Weights of a small GPT-style language model, trained from scratch on English Wikipedia: gated attention, a variant of Adam for these matrices.
Each number is 128 + 32 x the weight over its row's rms, rounded and kept within 0 to 255. Layers, rows and columns count from 0. Numbers have three digits each. The size before them is the row's rms in percent of the matrix's.

# up: layer 4 MLP up, 1024x256, rms 0.0637, rows 474-486, columns 0-255
# down: layer 4 MLP down (transposed), 1024x256, rms 0.0585, rows 474-485, columns 0-255
up474 104:133164144115119109134129141157125111175153049064142106087094184140063078165196130144143103136175156108090145175153169114060123098116127115136088116138173170155134112119097185084096055180126137134187117068174155144096097151120096143111098088182144172144116086088147086129133062188178137164118117159138129044156102132098150118131142113138128067136064149099133100122134132088192143074106142136145128119125094064171123128170124101114098082128176161126107170176119062140106113101135147102133141103187144141192131128128136125138135073156066191193136135094096104118119132113117113144110112114129158106104107177150106127128120245168122116126125136131112105108101161155098132141144090116082148117143110067163099146130080137117141116121117149177136138084089206145175143164146146
down474 105:103091130098147107139199125218128101084175141183147072155082147115098139133141125160135111147112128081141137039121161135103117121218127124140125094142159197188088137116157118138188092091148145128182165124115157174112135088162114147119158136159115124163135133101103125066119157119143120142199117122069108120110149121126172159131151059128152161159119107126134080113119144130157178171144118154153191144098113099089133158116166140140139109143096120111095121121166156131177167181164126096119108161134123043134152216147161148132099106151150144128088139091145090187120112139157072102114130107143078116150141108122110152122138157160135205117188157143135147093126138069169089189080118109215113054135103054104108122174131096085103145138125079111131062104161183098096123111119135
up475 101:103212085159114101119101108112106149105116158070153157124099154156065130109145097170122152115173132137150130183125172122100117146035133135084115067147065161102110091117104136126138086132105163185117123136088110154142142156097118184145118112090098090113106085179163086176156113055085116132134144111064162106086140171132140079127135087148140128099124159134112126137165163131141093100105208115188128091109125130108084131114141147129117142117143176059151143135105133130132178089132180117146131123191100150136126084132162137175173146154086090123088166108176114151074069180197127084133152146089159131109104157130169085198118102150110101128121126084116121108109136152126171098083086141128127182101120100152149145110023141142077211088147174167139131120133148160083115169075165
down475 103:077147103195110156116078133109129132152178095135130098151075110112163101089179132122046145179111104123134140123181120149134169096109047068145129131044082081129097134112110115163120088136142138086066159206151150101109067135117059107155112097163142116171103124141122094123129202142176114107151159091103122112120146175179142107185129135134128109141135106130125136096138096078114147144125105137056158125161094104120105085154115093170148160097113056177070086095120101100091194179095084081132155115184160136062135158101102088137120124145091056086126124124130158135120122115168151149125100171149099205100149082120139173126082128076140139138168132174135123149104152115107093114160118136113096119198083187104101168110131060119123129130121093143146097081156157121133086148134143
up476 088:084181095142150074174147164122113123101148094142117110137159130149141148091144132167129080191105123155070137109094119203104144104075113107093128090154084126067095169142111147119137035115103183106144162045105150107102146136119142105154108143153180151164127124059139167093137150187156135147129098062129181129132126075157127137130112105124154125066175149159152189100145116132124136104111160085088129106161041160147069104150111151080114132125152111101101175208193158078101119101158088157000111118159125062090144175122131130085120121135158134098119165117100146110072180134099140131136157139150139102096126131171144091164095119174159153144103113108122098078126106096139159149100099131176180171172153147105151107148126126094092085126111123171126188148114148158130149120120122
down476 089:146104144139126103113142183116164078102126086160143181130123134132099115119154120110123123158138154129171150056119111170177157187172093121077140128148113186115141147136086129085120156163205132085083177091069113081117196108152195107130074141070166129121096142106147129120125136116141129103150110121162101090162150122111073175173163199186152096200115141194127176078120157151098115149136122118124146125181107132182093138114170157139135152144067136088112148147169095158123099120060132162102126132164165164132144141192121153128134129119149164060123082193136121080070132165124172149088120143161147122103140115145138125158068112170080119064106172140111178092110114124062135133106092152121135120174179205191118102080161147148138097078119102172097136125131154174120184138116111
up477 100:153097131101148120096097113112097064130079111086132190141107120088146085110120164134171139223151146139131103133086091119094139120113145126125113096134121135067145137100137139127083125162162136127160054114136141105138088154188105104150076078116121106113100112087192132128110098083111114118122241140105159138132139191103156047107153114124142115076097137069152086124138121091131134145064160050143143126119118085154146117099147152113131105130104120135046123152126129144103134089166130158139137088119123066130144148152108184127115110117090079170139085142091113138067089112163054088120082155115142146124145100094070055128088126195096104111095145096133153043138113177136188078142104108189095102165148129100163162127180123101146148117151126077090126099142192165163143114175136
down477 101:077130064115128146099152104157137143122139159144125112090169108172122137079134088145102106066169162121119124156143135103106088191147158076128112077106185118164161161070109089135157113127171129149125211128138127052116142104067137116136092097132131138050096090089119148150085103135152192123137091128084091135150106159161149189121201182091121124120083088212106140146109158126113114115078158127145173177131128165091172167172131083108112116156116136163122099137132114128101123136112132180123146156106079148101144134122162154031092191103164185081164187097188128158103103111106173162155073138149135146151114158153179138171101093103113101126121080140108137127127186099151095106093140185120135134079133128124151138127068084127141140107150103194119141057162163192146148142100115
up478 106:132142150104142156131116117128181109160131172095144121115133185152112130107114130121104131124143147126159143109116128120125136138072112148133120072178099221120173151147165156173206082103073097115137108153124119136079135113078124125108107153143156133071204098075068108176176099123089136155104165095124109161107128069080161163116145103104102144125117118173072179161191116194151128145147176165136150073075150149150150055055141150156136101112125072117149179144091166175107092139145096096090145163149160099170115140113073141153120200184098072128156113144131149041096105194121098106088159091123134139140102099097096102170134149220049119121142161114141143137131156175106131147091118151177111132079128122076126103117127099074123107063112097131132128133133147091119172134128146
down478 106:184143140112109103158141100159136108140116079104150145116120075115193109179166150124129125188156125076148152037051129153110082144081117116160129109175171141112120108191193109149065114052135135133065097109106161139138161098121144110146122141109123165133087091129089115121128141134104133113186094173124137145089073154160160086107114080113130106128171087077129107177112138156142133085138111102098144134139122118096126090127146176119110121126121095087139140126048147104155084174158138108080117177174173116102135153085126094141091087187095086142113166131125143133166154143068128149102081157164089127149126103146099178099156143140112210152081210154103154103166143173143118137191120160152178129130125169130140074177208123133121112145152106087080107145184209177114114126171122
up479 093:172099037128152046147098136113096111089138156157149188099124105101157129194128166124173143060147122121112128126127119125090175124130121172094143136111073154180178112184094122147157154169107101181135064117050126164172087082135176152134090151153132103145151149142137173210161142131145138100134155170110147152163126167114153076131123113169124144177121163086076101123141113124158072163127111078181133159162092103099107139113159160111189091122127119101088122086165158138122150151156124141178144088174112111123178112122104087119106146025133174116131115119163091170122148130120106164150141130086105094127128097142146140157183150184148106056084132129150120099135163087094162128094072175151101150130204128144146100155143193073102169148092157091157178141114121112161174135105120
down479 095:123159148094094140114227191142155093138180122107192126171068117166167095152138093107173155172115164074101131138156091207178115140163105163111135104154092145066070164162104131137175143176110117127138096104138127083129110128163094146140139125166102116139111199127117100122148137095110122167148094158189104100132098107130149093093169162063115197129135104127117144129108107180150165168179085100112127146036125151162113171101086143097169163048113127128125152160150152098043092147123115067106147104165109121109143101148136119106101166112079169109126109134095119063131157095133135119141117066092151200154128111129136120153093158109108107166125111120164077142053140113149093106184120145136118128110122108062101176203145130133178107188102095118113138126118112111099110109147089
up480 101:175113177085185127124098073101176171159150095145134140179150153063158112061169122146122131129154113130061117148183026082103130045149125099149118149203116092102132150082070155132070121119163125091237130130102145172155111112120155148059137077109120212140168147152137141085178167167109116092127144111111136155114118139165095110136158117161185141118185171123158090096121082151119116141146122133097115140152170127173172063129123111167113140158156131113096125084118105158103145120152052134090167101120137134111108115168154134107094074108097138091139094071139111147052182140137114145114145127133135153150182146105094166149169137123082067144140138082113132172113127125162102110128127143146128103151182093108157116100141117059148097076130096186109128156155125160104140123129103
down480 101:171134142101115166111135130154114133120121149171164108088098123100155116178101102160127123113144171084118145122127118101135107172175084113141162092082174132135110130123127090169079144164085050138137157122076141150134131158127153152152113210174118076162133083120127105176071129133108129105095168209116129155138105109141203100143134088081112159140064156146152102202074142156135113109151139130154093144181108181139080180167181104178101172080163148122145164120123117122131090112100168095152151132160116087144149079107114162088128173096125132124078202147090134101193102128096103070138135099147070135139114144165117065162119079157162122136089155151062114097100166110146096132144067145107146100172226117159092117093160132131091161119091177114128052142186102142116123122128179
up481 088:132123099112178149081114166159108122141097105119142206117137188139137131127132130070133117135180161126104113145128126170138120143118166114114132125143163138085129172142084187085109087129089097056147122099149154155120084153136143148095086114125091156124105091105123108102168119069133165109126136191079167127204121115178094109109084128129155090187082123125166122112134110111093124144100117117109129188098190121161183116097082151170090079124224102163060127148051155148150103125174107063139084170085157039136125099135113118168102106121099125130161076122149177139073098094151109136121139128119085122184157122120147162129149140167148062165131189091158115157143123115133187127151112111099155182084115145125177157120148134069110110108174086129125084112072208198123133112154146
down481 089:134106118175139112132114124178109128069076157073107076081157047183100085188122094104109069162116132136154090116135128137141115136158219196118133100147098098097136144094098142195129178174102113097162135071172189136109116130158138082124144104078132128114107116172082113119210140107122145091144153084119159084125120111122188073139108149152128145114161139138175100154092130108122144104134159181105196127091164184122163155122127138142115126135125144127156177123120158150091174105151077126125163064140138105180177129091130134119144146123218124150139147109107111090132119090145152094093138130160090103122203138149160076096159141082150142096073159123084112085108127188071032142112095085146105102125143149109090120142182088139128153083169144114145085132111122137111128069161170
up482 101:149143066098126128139060127055107120122125119140153101113152066093155126078078140112106127172084134139173152138133092087133122151086076104058111099143153179195115106171150156102097150156124132127170141116111114113066131119162130116127105090104073141144135152100148157156122086135110087113159152046106114125104144141144197126105137118133140180137126125080105064123161171102130065114160148067102115134122122119134095144196088144105089186126105087175086088159192153142132117122168148189145101100160152116158123187144127095117154095106118133088066168097154126172083165167145125130158177104109113148081148131088183197160123194121105075135158135172167176190125067116201142120131168141096151173107126120152101137141122131165095099137098186072139123182069151119103179116136132
down482 102:138090176151110153143126075124159071124180101142146115090161099143158128135142141126108124093072137123183111132112093085146144139157062120147114170133191162121160171146110153105155129135143110164152133106172134090083184120183168120119091111059179108102111134147095131123162108110162106121143122055104123180084116209120101158157130152102102113136185196120176111115109155076111118140155121116144107172102145098067106121140125121151162118139098095088131114099107106100221127120173049163113106084140146132123111087145191138097138102089090149093107152100132102155126177130123078123138144149104125107103158138071157162128163133162131124126034157088149134172132169164070140219096130091120065114160160139088115081099078050163088098076168175097145104124156146133182130095089131
up483 111:137140182132116140101129135054150164145120126089137150158111108109105109151132139122203153124213128162159147089118164159147190134139086128101105130153137113133106101082127138138136120125090069131105129127117173159082089089116163141149152045179110122122135112167129173128119105139115142139145184135096114154173164078121147096086166120137131124144109134162088115170124126152163144135160118137078152111136206119138145127067161170165197109068122111150182101130115171136099160142130011112074151143140100091117143123132155133074113084133123081105142154089104182140097082133160123064097096119150130191153154131082061137116072151119039164110078097197114160167160158109129122131126203126142089128127107153135118214184094162091100149148145108167111144189096157118105175104118098
down483 108:137134093107189125105177126133150109093158112154141111162157113150114138133099145158130122154146111138129100111115068145145171043128155167119119084156143132118139057163117167154108221181118207143191181153108087160079087154109091111125103089192142136073079120137120113094111073133107073168136123145126167137186131111240105113094116084146130215128158078161131181111144144144128139180063106109149089081163142090188115111079177148155090138087106114111114123108143176117182106141114166113122104160130147077141147119142123180085161090129124134159121107118165178094152119088168136117065139157123181157112113110061081133112121141120102083112121161175140119081138136146124086127169083116176071133132157139063135129109154161133110144139127087180153137058130126142125144125098121
up484 108:140124144120130105142097126140142139094079065110109117134138127095137179119225179114123147212133121164104143154187122075145095067115119067139119143122227128145144125091158176088189128115094157103179160132122157180095130102098088145097167107194189170172143185108127158155152167150121157122096085140068171131121076124141160120114124126190149129123083147100104154147180073175097140112118086144082166115097147036130160168167097076185127123122169124147103124128111145131107137159121106122126132124108125163155142137130122146066137127127118095170121103107115159071116134110111062102083104126119178080145166127151097180180113117175095130089179146160169118099149076179168127120096147190136112111130142096049147092139150188135111125136127116107113194145123130135098115100092080
down484 105:105118163120161157133119177164117134125139098091133193122075190176171128108130082146112100165090143088123121123049149181128134175174127116135112162143119090118107147155090092165097163114155108088166118082110103115153146053105142113147100160170152126097120129146107192071148097146092151115097164176131112155162101103126122138134159117130133110131078135116172100114134191067066106135100092107142122134069142120130132063187070179142127151101104137089152116124132088108136128079098112076219097108102128157120118104057042141116125092160118150120162127171089128158186138145138125172128132082152154119146072183096138126081095052159048076150137147103107173103145127107078134149114169150135158093116139136115168112140094164104151072155204146152160075150130183086161141128154152
up485 108:157088117099093100151120120133120130128147112102150136099090112112172088151116108163120116152079092143128122105123084138174151126147102140146184146116149137131113156131070111104098118176134155109135164145138135143091088107125115146095081150105138111133173132119079133180088138121111152086110192107126127079117142151075095164156183120117156177144132194112157151106120134093183084136074115077173112169130103102105090104096157112188156147131106121109118163073123179120133107174147127101163154139088156107106134171146102178140161180100105127149099098116128161108129177219184075121107147076111143141074132090107054148118115145179116127147200078150175142170128187104146095097104204144154186067105185095175171193157089108200145088116147090155121144140133103106197144147171030
down485 103:152126137101192102034148128181118094114083176114159129152140170123178129119157111101128146160136205125130074114128089107095105094145129159130149079058123102127120131157151082095095141066125168144107226059125108122156056150149108073116106171103128103190129116076134104148100145150151128166110166127174135142140120108091191126184100160145154139149079137119164087155167152118179144095136145200164115116099167141103132195092072140161115141096129168136097116092088095147145148103122082100128112144073131114184129102132209106204130138139138159139123150096082200111139165087141130110170137145074177118147112131170089133163158115113175086105096115174111092076105154129102156121074083131142112134155114116109128167133155061180135085121141176160161137164135151124134119077137147
up486 098:147106089138007136166107119121099117110158113108163144124156166158109141176139103097115094162121101111062101089141171094090118102130097166129143162160097198116110165123147200140093160180142089150159176136093157174115126104101118109127152089130141192176090148094144169131109116110068098163120143087128123084180151112106060154111131093148093051113165122124134153086107129123128112068139176064122143170077109135122098151138141143171167140162099099130153152087081111138095148170131092085181165113129120119151143136116136173167174129128081155137132078077158154121142124078153127127146149154089086128144122074154206066138131140136142136129110124112131110090203058111077111128183115106120107146126142141102075115178140113111122133043166081111108158072112217109145133178127124